config.yaml
d_model: 512
norm_place: "pre"
norm_eps: 1e-05
bias: "none"
optimizer: "adam_variant"
seq_len: 1024
train_tokens: 738100000
Each number is 50 + 15 x the weight over its row's rms, rounded and kept within 0 to 99. Layers, rows and columns count from 0. The size before them is the row's rms in percent of the matrix's.

# layer 2 attention query, 512x512, rms 0.0447, rows 116-127, columns 256-383
116:73 59 62 46 75 62 50 37 59 59 57 56 65 33 60 66 42 41 33 79 38 44 35 63 44 60 55 25 53 50 49 41 40 72 56 41 72 72 38 35 53 51 45 43 42 17 19 63 78 63 40 54 56 57 45 60 65 45 63 44 36 80 41 42 68 63 46 45 44 56 34 50 80 56 64 58 84 36 47 70 38 39 35 42 59 44 47 52 50 45 53 63 56 49 70 22 39 52 35 52 39 75 26 70 31 51 33 60 61 60 69 56 42 50 39 69 53 37 55 39 44 39 28 67 21 51 47 40
097:65 41 53 50 49 49 36 55 82 55 64 55 67 70 37 45 52 45 59 48 52 51 34 26 53 59 50 59 72 54 54 66 47 48 16 44 42 61 46 62 39 36 70 72 19 51 46 37 45 54 58 45 73 79 40 80 50 38 76 51 61 75 37 86 51 41 35 59 52 62 89 53 25 33 43 58 36 28 52 27 70 65 35 43 44 50 36 69 29 50 27 73 52 39 53 52 16 41 31 60 65 66 67 60 70 74 62 49 69 34 45 44 67 39 70 54 60 26 49 38 49 48 04 63 55 65 48 37
123:52 64 45 30 57 42 45 19 42 62 80 58 49 61 59 69 39 50 43 43 30 38 29 37 73 45 47 56 56 23 46 74 47 33 54 33 41 66 48 77 58 62 54 52 45 42 66 27 75 52 31 27 55 42 47 72 44 81 57 55 82 14 58 57 49 33 50 73 19 74 54 39 61 19 58 51 53 51 35 48 48 63 12 46 26 68 64 55 33 42 34 74 56 74 68 55 24 59 65 43 57 61 31 30 48 37 66 62 37 28 40 41 79 55 44 64 34 32 24 45 63 62 77 78 42 55 58 51
122:77 59 78 87 44 45 69 57 76 49 63 62 32 58 32 60 36 42 57 58 63 46 31 34 47 23 62 42 80 34 49 56 28 44 54 37 32 45 44 27 55 43 47 58 50 24 37 60 24 32 56 36 59 57 41 56 56 38 81 34 50 12 42 33 79 65 63 35 76 48 37 45 56 44 42 60 52 45 52 35 21 51 53 75 49 59 24 42 39 29 28 23 66 30 28 51 41 69 62 47 53 70 76 19 26 92 30 36 69 44 56 77 60 76 38 50 46 11 61 47 48 51 50 71 47 21 28 67
108:39 60 59 54 53 48 25 44 72 44 52 63 55 51 55 46 40 46 21 43 81 45 41 11 37 85 71 68 72 53 32 39 47 41 44 52 42 91 65 40 41 50 22 46 47 37 43 41 59 32 46 47 45 28 56 37 54 22 24 50 51 36 35 35 65 49 84 46 51 33 34 43 51 72 60 51 71 73 44 26 67 27 39 23 60 53 49 77 53 51 20 39 63 53 60 65 46 55 51 49 77 42 53 42 53 54 41 55 65 51 23 55 26 51 43 63 53 53 90 39 61 35 37 60 34 38 78 73
118:62 47 25 66 82 25 64 74 36 50 41 40 56 42 37 42 47 41 43 43 75 51 38 66 45 55 53 58 70 42 50 48 70 75 66 30 36 37 29 53 63 48 44 49 52 69 37 58 81 66 65 65 47 67 52 20 52 69 57 53 68 07 63 59 56 41 52 48 51 27 41 60 44 40 35 62 48 70 31 57 30 58 48 44 58 37 52 18 27 69 53 56 50 46 47 35 81 31 32 51 48 31 42 48 39 48 47 46 25 41 49 27 55 30 55 22 30 58 21 61 49 47 60 65 46 34 33 57
130:48 45 65 67 47 72 54 22 44 60 42 46 45 56 65 47 50 44 41 60 21 41 40 11 46 43 16 56 54 62 43 48 44 17 54 56 48 70 44 60 56 45 62 82 57 67 79 15 18 80 56 43 52 76 60 41 66 27 70 30 58 58 37 54 64 42 82 39 81 45 29 60 13 55 33 39 41 42 68 68 24 46 53 56 60 52 42 43 38 82 49 72 52 46 38 34 15 39 25 73 50 54 60 52 67 52 44 42 43 45 39 30 42 26 42 37 18 64 46 66 82 29 63 60 57 57 40 56
123:41 49 72 74 26 75 44 54 38 57 28 43 20 42 65 40 41 27 54 43 36 32 45 56 53 53 62 36 60 65 40 21 46 42 47 40 41 54 34 04 48 54 60 12 69 52 46 38 25 64 27 66 58 46 37 37 42 38 51 68 36 50 66 15 41 83 34 72 69 57 38 55 60 46 55 30 50 79 69 60 52 28 90 12 44 54 55 45 71 51 61 54 49 48 51 55 38 45 22 41 59 32 59 50 50 19 37 36 56 52 58 19 33 56 68 51 52 48 31 71 60 86 80 44 53 43 36 35
124:46 34 47 50 70 30 25 94 37 75 73 23 39 63 53 45 56 64 28 53 54 42 71 78 63 47 40 41 56 53 29 46 45 45 43 36 50 38 55 65 49 39 48 54 32 52 52 60 75 28 40 16 41 41 56 52 49 58 51 45 34 63 29 71 41 70 60 55 41 52 61 40 42 79 54 61 45 39 57 31 44 42 81 53 68 44 50 59 51 58 48 42 60 36 52 42 52 45 54 55 15 52 27 56 31 42 56 39 61 49 50 58 27 59 28 71 50 51 51 36 44 35 61 38 32 78 56 47
122:57 54 42 52 53 64 46 23 34 47 51 61 51 61 55 59 68 61 29 50 41 61 44 44 61 51 37 40 32 47 41 39 62 63 53 47 43 56 55 70 42 70 41 44 81 60 22 61 73 54 68 58 47 30 51 61 52 43 06 49 54 58 72 57 43 36 79 50 37 17 63 61 41 58 54 76 60 61 37 79 44 55 36 56 77 57 36 38 80 28 60 61 29 32 54 33 63 62 71 55 61 46 62 59 19 63 51 61 56 52 62 03 40 64 43 27 53 64 44 56 50 66 53 65 66 33 32 40
117:33 77 33 54 81 52 52 44 21 44 55 64 77 40 49 35 34 48 65 58 28 34 59 65 61 44 30 39 63 51 68 77 48 73 61 37 32 42 46 56 73 47 44 69 38 49 62 58 52 21 32 52 56 40 72 21 58 68 35 46 25 33 48 59 36 26 55 55 26 65 51 37 51 74 43 50 47 34 53 71 59 48 78 63 68 60 45 15 47 58 61 43 54 46 22 00 55 52 56 45 63 49 65 64 67 59 38 56 68 21 38 61 56 67 50 61 46 42 36 61 49 61 35 56 46 51 46 45
123:46 47 35 57 54 30 56 45 58 48 55 19 44 61 28 39 37 44 59 62 63 69 52 32 45 53 74 55 44 55 41 51 56 40 28 52 49 81 65 47 81 41 32 16 38 48 00 80 17 47 71 41 73 30 36 58 45 62 48 73 43 33 64 66 26 64 22 52 39 65 58 28 59 44 42 46 21 36 43 21 48 50 51 56 33 51 51 47 77 26 58 42 58 60 41 79 33 32 46 55 43 61 54 34 55 80 56 33 63 53 42 56 43 57 54 51 40 44 44 62 37 80 36 50 35 48 46 63
# layer 2 attention key, 512x512, rms 0.0446, rows 116-127, columns 256-383
112:70 60 66 42 71 61 41 38 53 56 49 64 65 36 72 62 41 38 28 73 30 46 39 78 46 70 56 23 54 50 46 49 30 65 51 35 78 66 36 36 47 55 46 57 42 24 33 48 71 56 41 46 58 47 46 61 57 44 72 42 42 76 45 37 73 53 43 37 51 67 31 58 71 42 59 53 75 35 49 64 37 42 24 48 56 43 47 49 61 59 49 63 58 55 52 36 37 47 36 57 39 78 24 71 44 52 38 59 57 58 63 54 53 51 31 72 54 39 62 46 33 46 37 64 31 54 58 39
093:67 41 54 64 55 47 40 51 76 52 66 60 65 68 37 52 57 47 60 56 53 56 50 30 60 69 45 66 68 64 49 60 53 50 15 38 30 58 54 63 34 36 75 67 20 64 39 43 53 56 67 47 65 57 43 89 39 35 72 46 53 78 47 87 51 51 30 56 51 56 78 52 28 27 51 58 40 29 50 29 60 69 46 44 60 51 32 65 35 57 48 68 39 50 41 51 10 35 33 62 62 67 58 48 83 69 55 47 71 31 48 50 51 43 84 54 64 26 43 37 59 43 12 63 57 69 49 49
122:52 59 58 40 48 47 44 23 48 53 74 52 39 73 64 64 41 49 50 57 36 33 37 27 70 50 35 46 52 25 33 69 57 39 55 32 36 57 52 84 58 62 54 50 46 46 52 32 79 56 45 32 52 30 47 72 37 82 56 47 87 22 52 53 42 40 59 71 24 78 51 45 58 17 61 43 54 55 41 45 50 64 18 52 28 62 66 48 44 42 39 63 53 72 68 62 23 52 64 31 56 59 19 26 42 28 59 62 42 33 30 39 79 63 41 63 30 29 21 59 65 64 75 72 35 55 57 53
116:76 54 72 90 62 57 72 63 79 45 69 61 26 53 31 66 37 32 59 66 56 48 45 19 42 20 54 43 71 34 56 50 31 38 57 50 32 49 48 26 50 44 44 64 47 23 37 59 41 42 55 38 55 58 38 60 60 34 72 26 46 10 43 30 75 59 66 19 89 48 30 53 57 46 38 63 58 29 59 45 24 57 66 83 56 40 20 29 34 23 35 31 71 21 29 47 41 62 64 47 53 65 69 15 33 96 32 30 65 43 64 80 60 82 42 53 58 15 60 52 59 47 43 65 55 22 35 67
118:42 63 73 51 61 50 29 47 71 37 39 54 61 39 47 40 42 36 28 48 87 54 34 25 42 74 71 64 68 53 38 41 47 37 50 52 48 81 64 37 47 46 19 52 55 39 42 28 54 36 37 52 42 27 61 35 53 20 34 53 52 38 31 39 72 47 73 39 56 33 32 43 51 61 56 47 72 62 55 22 64 27 38 31 55 56 39 69 61 35 18 37 78 48 56 61 40 59 55 51 72 40 55 32 51 49 48 55 64 53 16 45 46 48 39 70 47 52 92 52 54 45 41 53 34 35 86 70
121:59 38 37 64 85 21 61 72 34 47 43 37 60 43 47 42 51 41 40 35 80 62 37 50 40 52 53 53 60 47 51 44 69 74 58 24 49 33 29 47 72 60 42 52 61 58 43 57 74 52 59 64 56 68 46 16 53 66 62 55 55 10 70 60 56 38 49 47 50 30 35 55 50 39 33 72 48 66 25 50 30 60 47 48 53 33 51 17 32 68 48 60 56 49 52 35 68 33 32 63 54 40 46 52 34 43 51 39 24 35 49 31 53 25 53 30 31 53 24 60 44 53 64 56 43 36 37 50
122:48 43 65 63 52 69 52 35 40 55 51 52 44 55 62 46 63 52 48 65 22 37 48 01 50 51 08 53 49 63 44 47 52 22 50 62 46 68 49 59 49 42 54 81 65 70 74 17 12 74 50 53 47 68 60 41 66 19 74 28 66 61 43 57 63 44 89 38 78 56 36 58 15 62 38 44 50 42 71 65 21 52 59 60 60 52 40 52 41 73 48 68 57 51 37 35 15 34 27 70 54 53 55 46 65 48 33 46 44 45 36 28 34 22 46 38 29 68 40 65 78 32 68 69 65 53 40 49
122:54 51 64 80 32 70 40 59 34 51 26 46 18 38 72 44 32 20 62 36 42 31 41 60 51 47 62 28 54 77 49 25 45 47 46 42 41 50 39 05 47 64 68 21 72 44 51 30 15 56 23 66 64 46 36 37 40 41 47 64 34 43 64 22 43 75 41 75 74 53 33 52 60 42 52 30 46 80 67 57 54 33 85 12 31 51 58 44 66 52 66 56 54 42 45 50 30 46 23 38 63 28 56 60 48 22 45 34 49 48 58 20 44 51 69 45 60 60 34 73 56 84 77 47 58 43 42 32
124:44 36 44 53 65 35 24 95 26 72 68 29 33 67 53 46 59 56 27 54 50 45 82 76 60 50 33 46 50 48 20 40 37 38 44 42 43 35 44 69 45 37 39 58 39 69 60 66 67 37 58 15 39 47 64 52 42 51 46 44 35 68 18 67 40 71 58 49 43 52 54 48 39 73 50 53 39 39 68 30 45 42 80 49 68 42 54 63 49 60 52 35 56 36 61 40 53 50 58 49 28 54 31 58 24 47 61 43 52 52 51 59 26 60 26 81 52 54 56 37 46 34 68 43 37 81 54 54
118:56 50 47 53 43 78 40 27 35 52 58 59 55 57 61 51 73 62 35 42 44 48 29 46 59 52 35 42 38 60 46 43 71 60 55 47 53 55 63 50 40 69 42 51 83 43 19 63 62 57 66 59 41 38 50 67 59 50 19 67 44 57 79 54 60 46 83 58 24 11 63 58 42 59 48 64 58 73 33 80 47 44 38 59 64 46 46 35 74 38 53 58 31 40 51 37 64 63 74 60 55 34 55 61 25 55 53 58 45 44 63 04 36 59 40 26 57 63 39 53 51 60 46 66 72 36 36 37
122:41 69 46 58 69 49 45 46 34 40 66 60 77 43 48 44 34 31 58 50 35 26 51 69 57 45 35 36 68 42 68 84 50 59 58 37 28 41 41 57 75 49 45 59 53 52 63 66 55 21 35 53 57 52 64 33 57 63 32 50 16 45 55 63 45 26 54 52 24 61 59 44 48 79 44 50 47 35 62 74 60 44 85 57 69 61 51 06 42 65 62 38 51 59 33 00 66 47 59 46 53 44 60 61 61 59 37 52 66 18 42 65 50 69 56 58 40 36 38 59 48 53 39 46 47 48 38 44
119:50 48 44 59 56 35 62 42 54 54 57 18 46 69 31 47 33 39 62 55 68 67 48 39 50 54 69 50 49 53 43 56 55 37 31 57 55 82 60 39 72 42 31 18 44 46 00 82 21 47 67 32 80 37 39 66 52 63 50 70 35 36 63 74 30 64 34 40 36 69 61 33 60 43 37 42 16 36 38 30 44 48 53 57 23 57 43 48 70 32 57 40 53 56 47 66 40 38 40 41 42 56 59 40 55 85 54 30 59 57 50 70 41 55 62 53 35 34 35 65 46 74 34 49 28 43 42 66
# layer 2 attention value, 512x512, rms 0.0438, rows 64-79, columns 256-383
119:68 28 21 38 72 66 44 45 31 00 40 53 47 60 44 46 52 52 71 26 46 53 67 75 33 53 68 31 56 42 40 87 53 68 59 37 20 35 52 35 90 53 47 37 65 48 31 58 74 46 58 55 61 81 54 44 55 22 29 73 54 36 51 57 38 31 45 37 47 31 61 62 42 71 54 35 13 59 41 56 39 58 39 43 54 29 36 48 69 40 45 66 51 57 48 19 69 54 52 53 38 80 50 47 25 32 41 48 29 29 51 46 47 36 65 57 41 66 54 68 41 29 51 41 54 39 71 53
116:46 56 46 32 54 56 24 54 38 43 51 48 52 74 35 39 33 21 33 57 14 59 53 39 50 25 75 57 61 57 45 54 51 34 50 35 46 41 39 48 40 66 34 41 57 10 35 43 80 40 71 38 54 55 61 37 51 55 37 48 40 52 38 41 68 62 47 50 30 56 47 58 43 37 51 59 43 53 66 00 48 44 55 57 46 46 30 45 76 43 34 47 77 46 76 64 76 56 61 65 36 50 42 33 60 76 34 30 27 66 52 34 52 37 74 63 18 24 83 60 33 39 58 48 49 58 51 43
104:44 59 54 66 26 45 42 38 50 33 44 49 49 67 67 67 63 30 43 16 79 58 37 20 42 84 28 23 71 84 41 41 53 32 49 97 24 39 80 29 40 57 48 32 52 37 57 46 23 49 56 63 70 22 44 59 52 39 44 52 45 17 42 34 40 38 62 36 50 49 23 40 46 51 56 39 60 63 56 74 51 57 36 46 53 42 59 45 50 47 56 57 60 48 26 39 30 60 42 43 68 29 49 43 41 39 52 49 33 73 36 45 51 44 34 53 18 57 37 46 01 51 15 42 52 32 57 53
132:55 69 42 68 30 52 33 44 37 60 61 78 68 29 39 64 41 56 76 43 37 29 38 21 55 59 67 41 25 00 51 57 52 52 50 56 51 54 56 68 70 48 39 34 84 54 53 71 51 41 50 50 54 56 45 33 56 55 18 61 43 41 53 60 58 41 43 32 51 69 57 59 72 66 47 39 43 39 54 50 38 61 72 47 49 60 58 84 51 68 37 55 61 39 35 57 41 35 46 66 37 57 58 39 49 58 50 45 51 40 73 61 25 48 61 38 36 39 35 60 46 75 63 40 53 56 39 45
119:63 86 60 43 55 65 42 42 54 55 49 70 45 34 53 54 69 44 41 34 56 15 45 58 58 78 53 48 51 50 48 26 68 65 33 18 54 94 53 40 51 50 57 47 65 52 52 59 63 37 30 48 57 24 46 77 48 70 20 60 49 52 62 32 69 35 46 59 55 46 81 67 39 42 49 70 39 40 70 89 37 51 33 40 46 52 51 40 52 39 37 58 55 44 59 46 40 63 39 72 68 59 45 49 34 76 67 66 48 45 35 19 40 27 59 63 60 53 46 66 55 32 68 67 42 37 68 49
113:46 83 33 79 45 56 35 54 70 42 51 31 41 22 54 41 92 49 30 21 62 55 37 69 51 33 55 33 44 67 39 48 59 37 45 65 23 54 25 00 74 56 52 61 48 43 67 44 43 50 61 50 57 37 64 61 49 75 71 28 39 53 36 45 35 43 34 64 32 20 60 52 50 51 40 73 49 63 60 54 44 63 78 35 33 40 33 39 51 33 59 30 51 32 39 50 38 41 55 41 67 50 56 71 62 79 52 48 51 42 51 65 44 77 43 39 56 53 73 33 66 68 42 43 62 19 51 62
084:49 57 38 46 47 77 27 37 45 60 66 58 58 53 47 67 58 52 73 64 61 36 40 66 74 37 54 06 73 35 55 60 41 35 70 55 62 59 23 42 64 43 50 76 40 33 37 52 50 54 31 44 50 40 66 69 56 55 75 59 47 48 50 76 81 48 71 27 72 51 54 46 49 44 50 28 35 30 44 34 50 60 70 50 45 44 52 55 61 17 52 36 23 51 25 76 38 48 47 47 38 59 55 20 56 52 47 55 61 63 67 59 37 27 32 36 80 63 62 43 65 79 46 26 74 31 64 56
117:67 56 60 41 78 51 46 53 56 64 35 27 55 68 42 64 35 50 44 50 44 41 58 41 45 29 57 52 48 85 47 43 46 52 47 36 66 56 29 71 58 54 43 05 45 41 27 57 89 64 44 49 44 59 46 46 63 61 29 47 51 57 40 28 43 57 80 61 64 68 25 66 47 77 32 70 30 59 51 63 51 29 21 56 48 50 70 48 74 58 38 33 49 55 67 24 70 64 54 43 64 40 29 49 62 29 33 70 44 48 56 61 36 25 28 53 65 52 27 53 81 34 71 49 54 79 59 50
112:42 45 40 42 72 65 40 36 49 46 73 48 55 51 42 25 56 51 28 35 34 46 67 57 62 78 47 59 62 81 45 57 39 78 32 71 48 45 52 48 58 38 56 46 52 88 48 64 74 52 41 27 38 19 69 56 28 71 62 60 45 50 28 38 50 42 53 54 54 60 37 72 63 59 72 60 47 29 57 54 65 58 68 29 50 70 65 58 75 36 58 59 55 47 53 54 56 40 45 66 58 45 45 37 55 71 49 42 31 59 44 34 11 32 59 82 58 48 52 54 48 40 54 75 51 44 77 67
117:60 62 38 29 24 45 11 37 38 46 62 65 58 96 83 37 52 49 63 52 50 72 61 73 70 49 55 47 39 72 59 24 53 49 60 41 42 58 58 46 35 48 47 43 53 74 39 56 41 57 42 49 38 52 58 84 52 45 36 53 31 30 27 48 48 82 51 69 42 51 67 60 53 68 65 48 19 48 90 43 77 46 50 50 72 44 61 64 70 66 53 44 61 44 61 47 54 56 44 43 41 42 67 68 44 76 64 20 36 45 78 73 35 72 60 51 56 54 53 29 36 54 48 32 69 34 33 49
121:60 68 36 59 53 70 56 27 72 48 46 16 54 45 62 51 50 54 55 32 66 22 35 62 37 42 34 43 52 70 35 66 67 56 52 32 43 52 40 30 41 37 58 34 35 54 21 53 68 54 52 52 67 82 28 38 48 34 51 56 39 40 50 47 33 50 54 78 38 51 57 48 60 35 63 31 35 48 42 61 38 53 44 49 61 54 73 24 35 58 62 69 48 56 61 51 37 60 60 41 50 59 40 53 55 23 58 52 54 33 34 57 50 58 09 42 58 37 31 64 66 51 70 58 85 95 70 43
111:49 57 16 50 56 50 46 56 69 46 76 63 59 45 44 16 67 74 49 49 72 44 56 40 50 55 42 38 48 45 56 56 42 56 50 39 43 40 70 38 62 47 57 35 72 87 70 58 86 21 38 49 48 56 49 31 42 69 39 54 72 25 54 26 54 61 32 73 41 55 52 37 49 64 44 48 52 59 70 35 38 52 44 45 70 51 64 64 40 66 53 61 65 27 57 40 67 58 57 43 67 42 70 61 31 49 60 47 55 39 46 63 48 48 38 64 55 41 48 41 36 48 62 52 41 64 38 58
119:24 29 40 49 47 52 83 89 47 76 60 33 56 64 55 37 37 73 46 00 45 67 20 58 34 75 43 68 54 70 66 72 74 39 48 60 45 31 30 57 57 40 59 50 61 52 51 44 18 71 71 53 27 67 57 30 55 63 58 63 47 56 37 44 41 55 58 46 50 56 23 47 67 40 42 49 34 41 67 39 64 44 61 37 37 67 42 51 38 56 48 57 58 25 46 45 37 48 65 52 53 39 41 28 65 68 58 36 52 72 56 50 82 68 59 40 33 24 51 46 51 55 40 44 58 50 46 50
122:59 77 77 59 35 60 49 60 55 49 38 35 47 43 56 58 41 35 30 48 61 28 78 19 56 47 48 44 29 65 20 39 60 41 19 77 21 52 34 59 33 63 30 40 81 08 41 46 59 64 53 67 71 31 29 61 51 45 19 46 38 41 63 59 37 32 70 43 52 71 40 55 54 40 60 35 89 61 55 68 24 60 64 50 26 54 56 69 43 56 41 54 54 36 67 78 30 54 47 54 31 74 59 66 67 41 41 77 40 36 27 29 78 47 61 22 43 36 19 64 60 61 39 56 64 66 52 41
111:35 49 27 29 27 56 53 49 35 58 59 43 35 67 75 65 18 50 70 60 53 26 46 45 48 52 32 55 47 48 78 75 53 42 60 60 40 35 69 38 58 67 48 77 50 45 55 35 36 36 53 49 48 48 43 57 74 66 58 44 64 58 19 61 80 59 57 54 53 42 45 57 38 53 26 53 59 67 43 51 59 31 74 41 56 50 52 65 21 48 19 19 64 65 50 61 40 69 70 49 50 86 62 68 41 74 41 50 47 43 39 55 70 47 53 23 22 61 45 49 20 61 33 12 49 49 19 34
124:73 26 62 39 52 76 59 40 64 44 41 46 28 55 72 91 53 45 50 61 26 33 42 47 50 64 43 03 39 55 53 62 56 45 56 61 44 44 30 28 64 46 89 56 49 61 63 42 34 65 58 31 69 25 51 66 47 39 80 64 61 53 23 25 71 44 58 73 25 47 45 83 64 58 56 34 53 58 47 65 70 46 51 31 62 45 88 37 41 27 68 65 16 44 56 75 42 63 51 52 61 51 52 36 53 43 46 54 37 51 32 48 44 61 40 45 53 59 76 42 61 62 48 43 58 41 70 52
# layer 2 attention output (transposed), 512x512, rms 0.0344, rows 64-78, columns 256-383
102:59 60 23 35 61 49 49 46 79 50 56 35 51 81 42 27 52 34 42 32 30 55 63 36 49 50 51 28 30 70 38 78 40 54 59 48 26 47 77 62 37 42 68 38 51 51 47 18 63 63 26 24 54 48 69 50 47 44 33 18 41 56 38 86 56 87 34 39 25 44 67 36 64 53 53 43 50 74 35 50 55 53 52 43 22 30 41 50 70 47 71 41 54 43 39 42 39 30 53 40 43 77 39 39 22 49 64 40 78 30 43 59 60 50 69 73 63 35 60 58 44 49 56 42 48 48 52 51
084:48 32 35 35 48 47 69 44 73 72 49 50 48 61 70 60 28 80 31 52 40 51 70 61 30 61 32 30 53 77 35 60 43 66 49 46 39 56 46 61 37 27 62 56 84 50 41 33 54 61 60 33 61 53 52 41 45 51 38 12 56 52 57 74 61 55 47 57 69 50 60 28 67 49 80 33 28 63 48 62 46 69 48 48 51 40 22 49 21 54 76 46 52 43 06 73 45 19 39 43 70 68 67 60 29 32 54 49 68 58 44 63 75 34 33 85 69 31 23 50 49 74 28 43 61 22 38 64
092:71 74 21 81 57 82 48 62 76 60 52 48 30 49 40 66 37 29 41 40 32 75 50 24 89 36 65 47 42 61 56 70 62 57 54 56 59 63 56 30 46 77 25 67 21 52 49 49 41 29 32 39 40 55 33 50 53 37 72 55 47 70 43 39 45 65 54 61 54 66 47 45 73 73 39 44 35 59 38 64 52 60 52 74 26 55 41 66 85 52 56 24 56 40 40 39 41 50 76 56 39 60 39 50 45 50 50 36 56 46 74 57 66 37 49 36 32 59 68 48 50 61 58 46 32 71 53 68
090:49 40 41 43 56 15 73 68 31 64 36 48 54 42 54 39 63 51 38 46 50 65 50 57 51 68 38 47 40 72 26 56 25 74 33 43 27 43 31 41 28 43 58 40 58 42 37 61 62 59 56 32 20 67 39 55 56 62 71 46 46 48 73 26 42 60 62 60 64 56 53 28 53 68 29 24 76 43 57 59 43 46 48 48 61 47 75 42 48 26 52 61 47 35 65 63 82 69 65 36 57 25 51 55 70 55 50 51 74 58 57 37 70 70 71 52 46 35 31 30 51 70 46 51 58 41 48 45
092:48 23 37 38 41 15 63 59 48 43 47 66 56 42 48 19 42 54 51 64 48 54 55 06 33 46 17 59 47 46 66 43 49 54 49 36 65 35 48 68 41 31 60 41 48 73 70 62 47 79 59 45 46 56 58 52 35 52 55 67 59 59 48 45 47 42 27 50 58 43 32 50 46 63 65 21 54 38 49 16 50 39 59 40 52 55 51 51 60 57 64 50 58 67 42 63 73 63 58 47 24 42 60 33 39 43 22 37 44 82 58 58 41 46 50 64 47 76 40 24 60 21 52 69 74 46 38 10
099:42 54 48 62 68 69 39 40 31 83 49 77 75 64 66 65 65 28 39 22 62 42 46 15 76 57 76 59 61 32 15 58 33 54 61 62 31 41 55 30 37 57 36 68 50 54 50 75 42 58 87 40 60 38 46 70 57 37 67 57 45 34 51 58 43 43 62 45 45 51 27 19 62 58 49 00 60 45 44 33 25 28 44 27 42 74 48 99 55 51 56 38 42 72 58 69 57 36 50 63 88 33 71 55 27 55 59 17 67 57 53 67 65 48 42 27 53 45 55 48 45 51 47 53 60 69 34 66
096:66 63 26 54 38 14 36 56 82 36 51 46 46 57 90 56 49 49 59 58 51 34 11 82 88 44 14 38 64 38 55 44 67 51 58 60 21 42 70 55 36 72 66 43 72 54 64 65 25 50 55 59 62 83 68 46 73 48 36 44 28 52 63 46 46 62 44 30 28 41 44 49 44 27 59 51 53 65 49 88 39 66 89 44 57 33 30 54 45 66 51 66 53 46 46 65 59 31 31 45 29 57 45 65 63 51 69 31 62 29 41 57 82 23 57 60 52 60 63 75 28 63 37 56 49 59 62 85
081:65 31 45 69 61 69 82 43 23 26 56 38 55 64 43 48 44 58 78 80 18 41 74 49 27 67 21 80 35 64 52 31 69 62 74 64 43 37 76 52 40 32 60 57 29 56 51 23 67 69 48 42 58 51 20 38 40 69 59 46 80 39 73 51 37 48 07 48 67 51 59 57 49 40 56 24 66 38 67 21 92 29 56 49 45 68 76 33 45 60 57 49 46 38 41 28 31 61 50 42 52 60 55 40 19 59 58 59 53 45 75 32 42 75 68 44 55 40 70 50 43 49 59 48 47 42 57 39
089:42 48 55 36 32 70 53 56 68 31 37 67 25 50 31 56 47 42 34 54 62 52 39 80 52 61 59 38 50 31 54 46 55 66 66 27 63 80 52 51 54 53 38 28 65 51 55 60 44 29 62 79 49 41 33 50 14 36 26 25 30 45 55 28 86 35 55 58 63 58 73 61 68 64 45 32 46 40 56 48 26 56 75 62 40 47 38 47 59 56 26 29 63 48 60 47 74 42 39 66 26 41 63 46 63 27 47 55 43 50 29 81 47 78 64 43 37 34 55 48 49 49 56 51 43 41 43 60
089:50 60 26 62 34 53 60 65 49 39 46 43 41 35 44 52 49 43 37 45 33 52 34 66 42 52 48 32 81 72 51 15 41 86 79 63 68 57 60 40 51 75 51 31 53 19 61 28 32 62 62 42 40 50 38 72 52 48 54 39 45 65 60 35 58 40 53 29 39 56 55 86 53 46 32 48 32 32 25 39 50 59 65 60 58 75 58 43 54 46 47 37 56 37 59 57 56 76 32 46 24 63 29 47 76 15 39 56 47 31 65 55 48 77 67 44 71 59 66 48 46 48 55 65 39 53 55 69
094:52 53 37 57 72 38 36 71 67 55 64 69 60 56 46 54 66 33 53 56 52 70 51 49 58 59 57 36 49 55 67 39 36 50 63 76 64 72 54 63 59 42 33 70 32 59 50 49 63 06 38 42 44 29 80 64 47 42 67 60 34 44 49 57 67 51 28 78 42 59 65 42 41 35 41 30 80 53 78 42 99 61 73 47 38 22 53 57 27 40 35 60 20 33 67 47 32 37 63 19 55 76 55 28 45 75 36 51 42 78 69 67 70 55 77 54 63 55 55 37 55 41 44 25 54 76 71 38
085:47 58 53 48 45 61 58 43 45 49 44 82 65 46 41 26 82 41 53 56 35 56 55 45 41 38 50 36 38 54 34 63 43 78 37 47 57 50 27 35 61 53 29 50 62 63 46 60 90 29 50 67 42 42 55 69 29 41 40 49 66 41 57 43 60 60 48 84 58 37 55 49 67 55 48 56 50 63 53 61 48 53 53 80 16 57 42 44 81 29 21 68 43 30 70 65 37 57 47 71 43 55 43 27 76 32 52 59 57 68 35 58 45 28 64 29 37 38 24 46 63 41 69 54 35 56 74 43
094:49 59 41 50 64 65 21 38 57 37 22 56 29 45 39 67 32 19 57 64 65 59 51 36 56 53 55 65 35 45 35 55 62 51 48 45 78 38 37 57 45 44 52 51 27 37 54 33 39 35 55 48 49 62 50 44 42 41 66 75 32 38 65 27 69 44 63 50 60 71 47 56 40 56 61 60 72 36 62 41 47 86 33 65 55 38 47 71 24 48 55 53 48 32 51 53 62 31 50 52 69 12 65 70 59 38 67 57 43 64 47 74 59 99 42 45 53 79 46 43 22 49 56 61 80 55 49 56
094:37 42 57 50 51 45 37 55 50 87 51 68 68 32 41 67 42 94 50 35 62 57 39 31 63 64 46 47 49 62 57 52 37 32 66 18 20 53 66 31 55 50 49 59 60 55 65 77 47 46 63 19 66 63 51 46 58 49 47 41 37 47 58 71 43 52 66 58 73 31 69 48 36 65 51 68 45 51 29 58 43 00 26 33 68 30 54 57 35 51 42 46 39 83 49 36 54 10 64 26 52 56 50 57 34 87 65 00 90 25 71 81 31 51 48 69 58 34 57 47 43 45 17 44 50 60 42 49
112:56 52 56 51 70 24 56 50 46 54 47 41 60 46 67 40 44 62 59 41 44 53 55 18 63 51 28 62 50 62 61 55 46 28 37 59 59 23 38 53 44 42 78 67 25 48 65 27 44 72 59 31 46 61 54 63 67 46 64 81 62 65 65 51 23 66 56 49 39 44 18 43 39 35 56 44 64 53 32 43 61 51 25 54 60 49 62 59 39 57 77 66 38 52 25 52 55 51 58 38 66 63 52 60 45 73 47 50 55 59 72 27 58 16 25 57 72 57 21 45 66 48 45 58 74 59 22 45